Weights of a small GPT-style language model, trained from scratch on English Wikipedia.
Architecture: RMSNorm before each block, rotary positions, biases on query, key and value, tied embeddings.
Training: 440M tokens, 3356 steps.
Each number is 128 + 24 x the weight over the matrix's rms, rounded and kept within 0 to 255. Layers, rows and columns count from 0. Numbers have three digits each.

# gate: layer 12 MLP gate, 512x192, rms 0.0849, rows 49-134, columns 96-143
# up: layer 12 MLP up, 512x192, rms 0.0857, rows 49-134, columns 96-143
# down: layer 12 MLP down (transposed), 512x192, rms 0.0802, rows 49-133, columns 96-143
gate49:149129133098122110124101138111108171156102151153109118177128134128139062160126130129171121091164175122110144117127139117141076145077095141134146
up49:165132126104151132122119142150113136091118125102100136151122158149099141129139109092122122131117139137073144130154120131157134131141166141143104
down49:107115136139131134113148145140163156112121127117156153117101077138148147103112101158170092140111151124133150088090105116156121134103128130118128
gate50:139172199147135130105171132144093087130110140142108131147140097132173128167167137116118124154121157167123161111120102150110115117103172151158173
up50:098112138123183117084105190129103096134142111123124122130117115102165118109135108099141119142140119116144128137137111107133111114103132152156098
down50:124103089114155120146121153151076147116132122121129103126140136110159118125141145141109096077175126128133138128115141097087091138116093103147096
gate51:132120163132139163151097155143120105126162122105192126113149069162151104136159142139108143094140091144159114114141119135130141147129182136178116
up51:120135113107157102143103107124105157132166153136094123155112179107157093116141142059136184105149122124121171125105169117152122145109092142148141
down51:119140086151184149134125158124148115137135108139133116094135122112083116122117112174115116142144123131146160093130126139118174100108138145102154
gate52:120104143129162126137142132104098143143154095150113113123140120134155090113111118119144131152122132113160119134157138119081119147146136086128146
up52:125110126086157141066088182131168090161133118186143124143137130145080157078152133112139136150114098126142128149137154098095141093087147138157124
down52:126118059148119138111129101132091175131110119108147155135155126069098110127138085118125135142083165086145109120174134100132112130178094119181099
gate53:137115104116130132117096154125119099153130122133112130127109125128179121162099115144105116171089124137139075125108136199155129120120120154083158
up53:099109121157112149144142147144094112094149124139065108101145125065132149127085103125171151159163118118138146126076110130128127111090109157105159
down53:094127123110146144111120161132133139127140097100151130101087102146145142154121158150113093149172111137122145143097119104073167130154147182154081
gate54:149120132109095135143146128121108132117118119114120114141121129099110120121133053172153125168120092131126130121129119107110132136152123117120172
up54:088123125106138089143143132120124090118151153143122125147141113139111164108166129133134138105144121141116151123147144118096116129119122147153131
down54:166142145118118103142152138145129138119139116096099096106121104124151146148120128134099150148116185135127132138132126122132132151091168072117092
gate55:125134102137136148087152078097110115103126086115131116130125148120161116137120148129114135102136150138140085172118131170102132138134112105152141
up55:104103167091069158107114104114108096138126133141083119166130152102083152162130115100158152175135153083173134119110139133128191102065164130132123
down55:174117187122167100107114128095093146112126124164126067133144167135139138166123097171107149151129141102129135110109149117134156152160132144150155
gate56:128111145164099155102152152144116124127159101101097097145120135172136103118115161172120129108102156117151141118135158107102107091078124147165148
up56:138131149109107157110148139135069129114115154163132128124131157113135142158124114141112173140127076145141089169097140086135181150135185137143113
down56:173121085162121127109123178161126101103112102117186096139152109122089145124141126107124143077136099122140165168110126104099099103113105158172137
gate57:094158152170081124133146120137167078157130145120113155145127142122112142154107132096088176150119117152090093109111117143134102119102101159149133
up57:143152132113103153123147127175111152166098120110097139145101128101169141109095111110150115110129142118117156138121143126137130128117087119151184
down57:105102108115123125137127123116159128155147078182127131116168122107126093106152164131126121143116152120141130135115166120134112143149152108115116
gate58:098153139113085108103166191144146131126134130125095117158148125110107134156145126134095151090121150150091105147120164141122132142145120087126126
up58:125127164158126125180119132140163093159134149123133136142167115154113154131136093053150091122113079139124114142134129114126179159117096116162113
down58:100058130150129120136130113121115137121093148119100079145189132125169111099108101083171133142114116125162135141138121127154123115128110122158144
gate59:147155147135128160105123121075133164135113088163135083178168126119109096137156133146116069140143152085131103112135115119082099081141104103130076
up59:115123141125109110118129138135146128114164111104158103101155130130119141067197135114128117103112150110101079082080151108147145085117130133128134
down59:102104121146138134145102115138165117101146155120151118096142157133106157120146105159105161120139127089084127126127120128104073106155111147155108
gate60:128107107141140133124142137098134114144142109098117124106135135111116126103113127101149152149106147154141104129090151102099116135149095101128150
up60:134103110121081137139150159106102162181145108094148130146128133147126145127153115149105162135111166132118132150123131111119140154155121131097120
down60:064091105136118126119141128102187116151138151099118165127155154118100142145125160142180081180142084093115152136136141126128144077129155138152148
gate61:125135130102117132167162085136168105128130125125145035148158130164121091159133156149099125086130147096147131082164107106102108152105139109129136
up61:167130159142125155106108110157100130144141154193119119160125165085178154147126125112093154117150139138122108132127104143133156144145156132147161
down61:134126195121119154151129148105124176121117133135064194124134134123130112129086119099116138145165131078106098153074144146117158120138135119117154
gate62:068138137095145140136138123141138128121125117131133124130124167142145130133093164114119156114127110137117124142136171117135134134120149150119105
up62:097132105115084151129156096125103134142161139146131154129114116110137106110156141124131113123140108153108122102143143143119112135113126163131114
down62:113139145104142102147145118135100116159137173111119118159163123166119084144108134115148125137118138136130136120143143140123134104147128143111162
gate63:099116163118176113134129120101127125152107132091087126098108089131098141115122131092104117125142158114147108138125157082093090173093135136124127
up63:138127138151149134121122161159106132122146154140126110133106098140140128129129131121124106148143133124137108150112149073073129149102074179108112
down63:138125135163157082117129088098109180130089164083133154153167098118160158147088097093134100147100132108130102095115102142144145155118115176135138
gate64:123137134106135127162129158088098103113121113114150140131123116161147117117143127115132161126141181170123078103146138127099127098134125136091118
up64:132189126158155067088176141113127145123126120131103110137180112134149172108092095102148147120138152113128090126123139147095109122109137146100148
down64:103081102115133129132150119115110123110114161150118107119111119131146152086094131122118098091130160115160102117102074170133131101085110129111145
gate65:146134158118147116096119132148146201139151105138142124137100135142124116126145129118130096101147106126139140106105192105070154060129124097155154
up65:112124159144132125209112165126073120102169120119098115141102149087111148122097101144147178123119171126057161130139131161136148146106126129134181
down65:101134075098141144139082122123123144155146137117143140149129167140131141115093118120109154161156141092128098173094095148109172145112120145169157
gate66:126098182096102107066149127131118143110163107120144076129180095136131112129138134150145152141170121142152130130095143119125109142078111107113127
up66:144159131125166125146076155123139159168171112123127135125155134167168139171135117151117101131161111172152167175093132106095120080131115110095126
down66:126176118161143103092124183149166123088172120100131152149134133124183132111126144146115111141154115159106124118150182115078137103154126150112113
gate67:166100137110139138094105113129164133135163167111097091137125096104117139105125148158108118105109133139127124096149085164102115142117153135115121
up67:122151130092165145115103122139077124142159166102123113141144091106133159112119141140158130119116103120091158137115134165096187151154161140125129
down67:113110073132134134164144148079141142118141182159095109124153140138102115103132123150100138137111153111107103111165174104119077152117086096129156
gate68:138106122107151133127092138162112143150129058107131116141088087119106140140151119103124120143146147142159097134123120098121150132134093142100114
up68:093096109109137171113085113103101124092152180079107124104120139112110127139153087135128123119161137136145149095125107144180127152113148058131123
down68:150105172152112125106152128110160141136113169109141127118159145149180160088113112149103144165090108109097103138105124124123135082140114156123153
gate69:142110173128128134103144102112142123124125121159098125189102088151149100123136156129104123136107147150151126108115154167136133121112129131123114
up69:141114133151100126130149094142123094149098188158129125152092155120118172159153134099126114141112143131114126101110109136136131106141115116161115
down69:094135070160085097153145125157086130128115175114103131142105129149083162079118143134156127119105091100088129158153089130160115112165158091152106
gate70:120149127134113163101107130118099115127107146111145087154194131120151075122171174126133099127134139149087128091069131141117106111138151166100125
up70:124108116134113111144140097141138115127189110103159137114147141127119141157124185137111089160134117135131093155174120155128108093152082137130119
down70:106082153137166110140163145133147144131153138124145164160146130156092103100123137124125138062126138139130121152105110129121086140179071115134085
gate71:123143123115100127136127155110119117096122072135117091147126138149176134125125107116123173139134128089113140191093165139110138112123153191127141
up71:129075118142116131091143139103137145128122143092121119091111121108158116167126156155123091167101151147100143110127100134139164146122102120099133
down71:118066179115150135106143112144116147131138144113164078118134149081173096113141165134131115112131113120100138129095122149132126130134135129145117
gate72:099086104164104129134121152144082123081125094137190130139111107161108142105145123124137100141086103066150120154099175126133127153141099135127142
up72:095121124111179123194125164101165142120137156118133139113122102134117128122110131132170129159133109139142098149123102159146115133180110175117108
down72:166092104158141128134134146113103149154130131099152136114144153137121109134180109093086138101147131125123125094141133102127110119085117090137086
gate73:110117111102127128123106153118177138144166116193125129158151138110125122115111077150142111163109154150116111115113106137107133134155087138111148
up73:136138117108143111113121159131119150122187156147169150095116108111108121149110065117095151131114141129130129123142131115108104133117089192135125
down73:131091065161116121089125116120136106097109143132146180125097130178179092102189134118154125134148116173097139135122141094159139129151131101139140
gate74:127122124142105170135123156127134138124173140130075131083135169154157136134162173142128106163153121105154103095118171134149131130102146122143100
up74:159105144122119132159123115152118133116089141089143128158117134137120097145137086130158117114135132129120138091119157101140134111166148123080142
down74:110146061171136158166128120117118123127137136099172171149120055088122129139141120120149147139148116094132106171115138160128114123150114147104111
gate75:156127126129175153109102105131136080121149152117078126110161134132093086098138143118142141143125143159145106170158149128106117119127133158130132
up75:078157124120128133140133127182157135080143115126149142170102167106099109105109157124157129143117113141120089157129137101113092110105172135162096
down75:076127159111103116138124112099159161142098138144157135098117115127131091118110118144118104140116155151095131142167138124133125103157084135127131
gate76:122102110111138152165103123093113164181153127147140139147135099153109127121104161083122092137106113138118088101113130140120135079130094144097154
up76:124122106132143139141128105133158130140107159145074125117098151145125110065116105151144124138137150102139107160113100116136112116128111163104090
down76:121105148124172147121140080086075071170163166100135090120130077144153143113080160146122153157098124111151110136125142124092103089125159152108151
gate77:089128132172125136098171151080139081113145115082116092077093111161109107125158156168130155106129116132137155107134129139111120083150135148120162
up77:116120127122161146146109181162101126191128143169083126125118150156121130128129116115131121115101105206135135133111126160102124134091112144149122
down77:098152153117115132132177097094111109113084151122111087120116047157147107116136121102143100121153135148117138162157161133136116120163111115117135
gate78:117131119137153183137139144076162110111136114164114126107128073129134151114152116119125112125142130114141132148146120148120133125125136141101147
up78:138110107155121109123120136128116129142094114162124128141107079148154089161130122161061134135091114128103131087175132137134112145115126103103116
down78:098118137114122121120108142148141119086122131119133154106126162143154114158131165147103103127123124102128131184145107113125118065170135127133148
gate79:146119150100109131119089145150158145148157099142121144152126101137126076184143161135119130117104110132088088115100169157085170152150126134125156
up79:082143133087120117119084149144100105119128091116115100150086122117139133128147132116091091124144131132127136129179155110160149122150054158145072
down79:140183118157138168077141107141116106126107153166128189127095143110135137151107154137137120141142143097127110135091163151150114111164122125108155
gate80:095118175169109110132121140094137123132159134103106143104103144149138103153171146128109145124135153118104116179145108160119197144127153155110143
up80:112110117124157112138137144127049118168084117114131144172106087144165127148113100140093170095088100168141114137113152112138131112143092133127135
down80:089104156101144163157091128117092165123132108163154184162163135126121158103136105107114180160142115116103125113104138089129162123143150122135132
gate81:132115133117107151152124132146086105150153121105129137145096126140164164128115115152136133109063161153135136186132167148137145119148124114107094
up81:117124134094176133110125105124149116135073108117115111121117088100130130157117151116090158110158117085084148128120110111145133125137114126096142
down81:175108142160129109146130140138114130148161102116149138139135129136113174086126175131127110175111119177077083129166123164150168094093151154054115
gate82:119134140149134156130172119148097146134184132108117095159110127162139115136148117110149134088171091104110132129069129146125156135155149138144128
up82:080154160128139127099136135145111121092123194096099143147133111103115124109108103111118104109147142129167134135103103132093105090098115160103114
down82:088144115145128104146144121132140152164145079140159158131122112125107163133087145098125158155167120110150141143141131105087145116161143089126170
gate83:132126125106118144129128141123089144123152104122086130104108131145170127111107093088140114120077172112135124162136162120127114135144143126150118
up83:171113112149117122128098130153099135117099115148138114097151082117085105124154140169078124125129132117127119120185168101143142088142145123114105
down83:159118095153104139103117128095125134150084125074143103140144145087132171146137140128113149150144169071126126127110124152128131164137084128137098
gate84:121119140180143157144128105118146109144139110147115158138169070100130107095164116125119081142110109141157105144100122115117103133103110112111141
up84:137104157134109114147128147122152125105156150132164137080123144118132126112094117135127142142113136154120109141140076088155059145083117138182144
down84:122116164119127130162165152115129121131161143079102123102112140161120098098136109107128136119128093124072123129133134122179144156113123159124098
gate85:148113167135105159105159089142133131107129142112144126126162104143183121154130163138083201178127104104098057124116073168090117123128170155144172
up85:153129188084154136097115087127122112094165174098118131112125133150161113127089136158105139124130087141094130123128137139129138143145115121116108
down85:161109109147112075154128124169090120094148144105177104119118143153161126105140147150129157115097132106130132116156123182121065106139140090155128
gate86:173135124155118127121111136097125157106088101140127106111064148142112105152160103171107086106112115122136121150124153136161157131170155150149145
up86:161096139092118139136113091053175124158093126140119106116123118134149105133131122129136117141127138071114136132111116154152153153131160133155115
down86:109122104130135099083126137106164149103173130118144125121109138108134130115154151100077133136105114104129154127131098135119125132088145100162133
gate87:157124133099079129108116119131160131132157120131119124160136153126137075135087131136105131171096105113147152131092159134108084109102125155109090
up87:099176122154132080145162101123115158103138129137140126134111132102086128081094097103106092091085153125139112122093133079137133158108147130139172
down87:149134200136106144154116135149130138142110127103103117131124133118105142052128145127126110135134099118113143143153151143130166124142148126145155
gate88:119089142145087137068156128135115144166148150099119116158139120116123131139150125148073122160107161072150108121154156114088132139135163116151155
up88:136130136151141101108099097099134125185142146185111110121137143136128134121147193084135132121121145144150134156160103084104152137102121160125100
down88:146107074149156132128099122146092150172147121100113181105163106145176093131147110127127134146093139116137127092175161126141140076132142160103157
gate89:148139143168118131122139153126119093127110071149116108104132121116158148145115135125140130112127170140150130099094136139126114144138126143121126
up89:117118104131144132184119091116120151149093143158176130135110142143111158109143124080106116143160099071173104139112125119112127148109144131133145
down89:060138142121136129136133140113138130127149121142130135101090114098094125151150124132072103166117129203098124134121133103108122169098130138151118
gate90:140134174123117187133082117135178144131162125131138131107104114107108106121123148116134116119150191146124104165076153125148087135129142130122143
up90:121117143135134177148143137112158154131161175105138112136119185105140127076066100156153154137157184133099128152139100121148086086106136090132106
down90:125114067128143116183129139147133127142136138108092173100109129128103129155124127155145118172115107102118123096163107105171124095177145112112113
gate91:139148143108125144122156119125176109121129121121147110163113109135128102172135112192133158137108095100096106141122152188093140135081122098119150
up91:144162071126062101121130163113129125134138153163111124116108111166139117117155125096126129146130135102117121133129129141128165125106112131134099
down91:149120088124112142147145112158103134108116151165159108127115109119112135135107118094150121129084115154096121121135168108120167154096139156109132
gate92:152112111121145150116141099148108132145122139173135099078159094125152116085151096133151140164082124097155103101141159159108132162079107103119166
up92:155160133120110109091062119092131098122137151154127128106162110126132111121102091143169089181135123138101103120135138149163102132110141166145158
down92:135109146119113122100113146149090173074175144140167110140142127110122127109123138137170171095124120114125103132149155159156114167112107125090128
gate93:113120152142116115104139131120095093142170132120100115128142123119133138144160148171107095145123116157119118139106150188118114161160122134124135
up93:147182122137128138145148141127188155159150135119109156150089162103140116092144145116149182138131136125132109115104151168145117092152139081127147
down93:094104059139118138161115127135121105105134107117149117086130152116151073171113129126131156127057115121119148159087093133102108134139133122098086
gate94:112102106135129148133126103110143137122165077121141139121111119138124129139127103116113124106118143153162115140141127132130111105119120158119121
up94:107114122125149107108061105105108149140139194152136106103082165167132135123149144099091131082126103108121084099158147103135193109131128094120133
down94:134117160118155125138123153123143134132129144156145139119119134139098119120173146114108148136153128114142105142115133100148170094123161161147107
gate95:161154128076098150120125079131170147123125072095089131177153117095122098116119121117131137155122141099179073126052130149137127140103117118114125
up95:165174095133117117133122094094176128140165110137123125153148143127122134083127167139110177153132140151147085136081142077122088136156148141158124
down95:099138057101093130132113124103130133122114176114122139097174166120092165104144155176142124110113133115145092126130102090183107120090139110157132
gate96:186139125110127139148132139147166112113116093138115127134131092116159121127122108168137126114153188120114125142097128129106125127129141142120126
up96:120126100152144135118154142132099122082157141121119145156101127177119153122116127150127091121119135138112152135136132098136134129173123148121179
down96:136157137124120127116134113139129113152149083120131159100148123125140134153153134128108079144142114183122107119146105120156155140175124087098132
gate97:108142138157138165107125157140193120104099123097082141120129180120143074155152149182155140114113148140118092147160140155149139158106144125151176
up97:148144119135117138126155102135155127139139127157166161099102164102173155080075176137150142148123131085096118132100126097129114161164108127155160
down97:169156130101125151156101107173095108140150149131140108119099130123151127078134147092155106108092129110149186134146115115127162126137100136103135
gate98:111140136136116107110094085167126089109114071156151108145133129137149129150170164131095160148115089117145115165097147123143206100166137158100124
up98:150135162133131105122112091109157162134126146141166125106113137173173062134103166104128153115090137140124149123089109129136117150145215125091124
down98:155149129125122131144080154145141108110112114116082153124173146124136168145129121120140127149129112142125136100153126092079141111119123171101109
gate99:124128135142105115153125091115144102150157109118159151107115148194128114133181169135122142101175129193117126167136145116149112105133109144130158
up99:094094156155123120110097109090126141134154116120118122152120137124149136137163135171141167156114136126139136148164145134121142139123087143164087
down99:138156109099099107084153122075115153093100107107139116127148133112135169114085148159100117110149145089128091134145185116098130129134106110085101
gate100:170126156119085148129152172110163118139176083125147088112133124109115118139139093142146090138162123066108134095156118142105109155164128154112120
up100:129189138101125148086157122125110108108097101150128102140127127174105095135176118124176113109127104113092113121111126074158133101165111141092110
down100:112173124099096120164146148123094145166142157125121075158132166183100139117131160149116135144109130179103113099123110165169141124162113077147135
gate101:127158113133135142124116159163067143119128097079080101141161141115074118136116137098127144110147128120114120133119173132102091122134122128112127
up101:162125110130164109103131136122133169105120149136104096115115163169138125114123134103102156142140139110121096107101114133132108155149135129126108
down101:088131097129102151146144124119155154156137186161150148098085101167090157149104134140139115109117134107154178147142096115118132118099138126152123
gate102:146119182137137138130111110105108105134128142133128097114145117105115103126153123158142146145103085157112102146101132132084081141135132105130095
up102:095080158136120079107132129148119098160100161167096154096145116137115099123130138098114118156087125125120128154154158127086154128103117133121139
down102:129145157175141156137126132150183138153117136114137114129109135145151102133148155140155145130109118141092124092104135101165127097111162126103160
gate103:097123128168104131136109155137114122124084129154123119120132101143105119136146099175155125122147111115137129106149149131146127176120137106128191
up103:097115124129156118143106167108140106094138121132163097082139120100151116134113117123170091119141109161103170107147114104127128161136122127123129
down103:134139110145131135135116141131092148120102187092114194126139123114112105092164131120147147128115107120120094122100129133111147132117096104106130
gate104:092137152135102130120162171154140102110190161160124147102094081095114120075155107120127111168101154170131108120150112177133075108101137144132149
up104:117132119151106124140127136123084127096151096180158136110156115130047136117133116081106125131155141106165128130106149138156118157140109135098123
down104:160084104155141130107129094106159116136133081074097156129144169172153113142149107133154127130132097153114100099133097109171147125156139116141090
gate105:120125131161108125162152118142163080097162118142126139139107081133158154113131156105139105085123176132133149095113114117103126086108123173090160
up105:123148123099128126161110122119129093140107111158100134160123130114143168114101089111098162150101112124122141106111115062117102188089139089111113
down105:118143082183110097137114130153159139126113169074100142113116136137131142129139152119128137177118136145141139135171142111153112117145101096151148
gate106:105109132154148097103157085136098133126165122115101103171114140112137111157156135120107118105155129129166086173095176139105124094114138087144128
up106:158137124113183121139154135135138123110161117102078168203095122097143099158082133139148164126102094150123115167101116076080054129102161143112128
down106:171146143148154178131128163117154109131104132146130150124132086115150165140140168105148150127109161163110174165142144128168138131174134123165148
gate107:109114176109083152101153151102177140109147081145141111145109149140153155108117131151132112116127151066081085144124137121144134150133108141096158
up107:134176110155164118154111120166141125088140078123137130142117133139095099100149117149166152094107142156142151116134146147136122138130149105118162
down107:116134144094109134129137128103150150113127102110160080128105119104136136095124103098144145110079125121124139159116158136145101139122172127104112
gate108:153118169153128135119091116118104113126132142129174113115139128142125105152164164105133107063123147120141147059107140162145160126122160133195140
up108:114106105083175179119108082104122127100160137103150104079098118157124158126127126144136168181139113141150163120164137166096146116123142146123077
down108:122158147176068108178179155124126141120135098128097161145094114125140135109109099087147112178071079124130129129130103140127147112136111141160154
gate109:145097153185165143100175131080114148127155109117125132157133160165129144121138104169073126131156132109115125147133162134107082174158157122101115
up109:116172145157162130142129136175160064085112111140134098166148142135094129141130076106157105142161121170110120120129127124121119144097103124096132
down109:112146146112123132148110150110139131098133074143129099072077151077108099147157178119166128112129123090112088122125125105172149113110110122125159
gate110:150121155142137150111107145109167161120101122080098109139149134109116092163130125132155144118106172143169113137091149145129130110115147107104096
up110:140176126107118137125117120129138116107124145161119151131150084088131098118107119155123130153124089135170151125126141133078129130155141118136135
down110:118081146091135146101121131095140137110089111133158106114141123164114157102141180173124093131153144138140104125148150119151119159125156131146199
gate111:175146151094108185133118124105162119121114161096115108118119135065193079106130169122116108160129146136111114123089135137146128153090146117114109
up111:122114120144127134162076109069158148191128153151115138120156166139140122118130098096159150121138109120159095099077127123108125148155088104141148
down111:129149124132136152139098133169128131125133118136120090145120164127135079104134118117150146125116116142133125111115129189130098135125115057114112
gate112:126136110129126125128151146083138151167122089104136106128101126176108118154120125165107135154165119102127095112127156144131122132130097143110162
up112:150155135130139146165098130126070084141134122069151134121169095101120165118105081132153120122109168117093138110146138125097132163114091107102125
down112:137129180087146126120075111138106095178133129107121142154115110177182164179119119123145129128123127153110101079101104152109158090155108115105143
gate113:109166140136106151145091091124141124136131069123137175119134150171126107146139152098148104129132170121087108102134137084162144108131159156130124
up113:090108152125136146112102149127125093164123139121133111115157109120143118089156108146162129176132169076128155123171123154134160145102129133170142
down113:166131157136137135149111090117147107130094125181131117146131148176150158114127141101124107131157138126107124126123132136173130155128153139140108
gate114:133104138136072122123115071116121126118110136154116122192126086086117142085115155102116147150080126148135090116120153122123122084090127141142158
up114:141093117111110136085121113087139103088117147128124109108127106140130118105139145146089133178144117112143114142140115146109097129130108118103136
down114:100140143189191092094151158130143152107119109121100090111137145153101157132126119125157099172128155106143144098141103103129107156115153137144121
gate115:124128142148110119160148129178157091072176098204143098136108137129149137129134146142098143124126122110181125154083136137123176129099118171138122
up115:137096148155148090175137101123125168116151151115133127125149131102114067135135109172160163137131158121173126099148123131137102115132129113124141
down115:159183049162112143154206103107127157109122157135140159108068128101144148103104142123136115128136137098128135109146149140095135125131142162162132
gate116:125113147135115118109133097150174107138120147160154145135140125148110139119149134122085113106112129155134132182078157122144093114162100129132123
up116:150209164094116133125154151119079123179136100122149121137126148149104146136122115145128099166128120145125162135168135109132106113167173114163153
down116:124128112161169128109143112079145087138104174158114171143149105146127145084152163120120151163123120083148111144118170124111141187155084140117153
gate117:155152153158155113145154143111126081152157141136102114102132140133139090148157119155134122109152129141136073115143092126148116128118116077156090
up117:101114093144152123075105122086158138122153134147122126117134102119150153113146146116103121139134120158140155115136146169093100127147140173137121
down117:127151145162081131151094129165131141102106084122154158130153089114105131113121090126139101117151135103144147172130125100121093162156159119130117
gate118:177131126107141112146128114146111162083141136134105090188103143103109131136173109143143139111123120120102125100101127133069153124141094122150129
up118:154110099151148130133116192130142196110150135134120124100109168135139144128091101133093115150083098136155128166093114148152128160132183155133096
down118:139134088150129093153117129092135118138123141169124154095145097139120136166132129088146119136095160160154106136147112089159129141169112128151158
gate119:122092133157144140111144124113141115132154094104107077134118102142140123166138104145146137144119126153186115104127112131131107112093112069130156
up119:109131148098156109153140087115136132113152131147121126138143120121148168122128121118146126144154135123164097068136141140112155104084172131142162
down119:162144156129128114181144130105131128104098135143109131155135127116136157167135130138144119145090101138110102094115111118117126123139087143179145
gate120:173109119152124119137107159168146170078120133127137143190152101134144140150160135133144130147105121102134113133117139132147125162132090150123112
up120:084128109137161137121137127133139120161132153154101129116155153120141133136117122129085145104160148163165180138103130128120130150105164113177121
down120:105110170136118166156099129148166133148153128154131145171134103143108188116133161120142131144144096120146127139099115157139138160155153170135107
gate121:135119164147106141130121165126134137110170104176134104104101134151118117117145130091105123119149081128123132132133122158128128148100104146175112
up121:134139106086127143126119120120110061104120098126137125113114115111125113121136142146172165135136120118163124117158122129074123071100155087118143
down121:128133145150155118154130133157158080157150157092100134160157118139144146198160112188124162103094127126119140118128102112102139147113124114111172
gate122:128143114106167156114125126111144098150139113104145101146064142146142126145123107132140159133147101116139074116131141094070113191178165113072090
up122:114112154106106127140128130140138122147085190170117123054098131106140119129150159135078106114123125144165113109120112135155141130114129119140124
down122:132134132139169102154172161132165096164115068080147092166096123152148149130137128122106172147129103143149129156147165123126097151172140157110111
gate123:130101118134095126130136133119108147147102089134115130131138143157145150136126136125135137107137085131107121144153140095123136121134185123110109
up123:119146111131104069142169117115153111149149125156149153141108102124153110124106130110124182145120097084121078139170141119120139135115116118163118
down123:103144094125124114125113123091132137116143120177135150119115118151139131125144120100140114110094083133131130140109129164085079129129128127115121
gate124:174097112101138106130158119133178133131160130123146130117157137196178116165157134119090154087155142150156148133134139176124146134129132139154125
up124:083072134116129148131143131112128092128073069121157143119111106093073173096134096102155124131101151120134115121142106117144127115132138134135119
down124:125151126079128130166122125120119148166123111118135037193111109105149135111135123125150113119123157128143177120139145129126136123101119115115156
gate125:127151141144140151114153115172133143140065105148135150127123114114111108138095144104135134128136108114124105136126182145120142125148091138147142
up125:105159106136120091130141113158107107132121157157129178107127138101083144122134161163150187113115147122145132133164159178125117080078136141108121
down125:113086124132097101151098166146114114118116152146122148128136117142121150111129147134139152077129122164143115102122183157101112079080129111121159
gate126:145113128165099122100159091175125134097173141108144142128135131121143131118156147128134115144119189116152138139109160105096082077139133104187192
up126:137149124129145131120174130131128135116123136144146145077163148084079157153168096093166157127120118121125115164118141130145139128155100110076156
down126:129128071102141141180131139123123090150120106132137173128160077125143134134109139134095129133118106096111122124120132141116118124121150137101112
gate127:132129129125124135145149097127154149137148119157108133134102124143119133156169148136127146123166151103098108121141161162115126134117165094126122
up127:142076174129105102119161116135148129142155161154138092109164096094147070103104169143110155157130128144162142117101085122131100090133104161151124
down127:158128114117117091103159145133159138095126172088155112131175108099156108143106123159126153109157113104141109127139101146129110112142148128141120
gate128:104115137144119179167151132075104108126131171074132118120129085160125110157132161096155157120140116075135107124148129112107116147101154159149158
up128:090162148147122142130118107137089119123099134124133110125131149093109113115159122113154073132111122133106131120125137121127125142119170164126154
down128:141087115120152085134110152160176148109095154177137150136118138135130116131111107112149164158115148127105123117122150113132122098136147149151113
gate129:105124122152115147145134165093169131142125117124111106148129110105114119114156171131147121119140143151153122125120139140135101118131148136115141
up129:110112147149080169143148136113140110166104149125132127137126109159125162188172118135137146103108102123131130107068125140128164171115137115132126
down129:134155094098111105131143168131152127175176090139138111184100195104186156188147135093131130071102139134155181147106114145142097129154145154132132
gate130:136089146143151150108152154157087152107117134157123126136124076139123149105136113137137145126149137132124083143111110198159089151154103089174148
up130:112106141107152099138103121142119126155113125111108121111096089135158152160091143054155103118137147125193146129119141139129072110122135120121165
down130:128156071147105137095142132097116154157141145127100116120124138095137095118110141158120121129125155160161066102110106137151070111146146118111109
gate131:119072208146097104110102121172127138099185158087159090147153117122113113131125128129102124080126095084145136103126133123108138133156126137123138
up131:139128132168125116128118110109116102112131113123130151153121105122150106126131164118104124107098084126081160130072110161141142154112168137162101
down131:143144096170113093112098121133110118123108123084104126123138128101158098113121113176155175145111133117094131110157159141157144122084141136169086
gate132:172145126116130110135130128108091151120165132131152128116126128146163135111172121132109082097101147128139126165125144141112143145092106145116178
up132:136115111129149145128096142141147143129167159096174143106118153119120130130113083168112129139095165174170076085099108147104140144153098081131110
down132:125133077139144119106109121130109120160116141092160115100135141134128134122124134135158099162103098109119142107118120161123139179123133172104137
gate133:136103116126107136140114092123165101096135148093119097131186132125135154136108142168141143127115106111148153150129134119110173081114114151150102
up133:074129139120163136115151159163157161119158153131113141151090142122101144153158140124164172147158107163131118153108096162161127128162148145167130
down133:184104107165124126131139148145129076127119117135143158141106138114150122101108132132136139128141143093136157102087121118125107150113130115165126
gate134:089122119109145109115161112083137116118123142100134159125116157138119123135149155167121114162131132133119082108100121092125102113105129137147110
up134:114135146103140132127131115084115121158136103096120121130127127190101141132084120125082102144144190140109141135155113111104126135117145105062113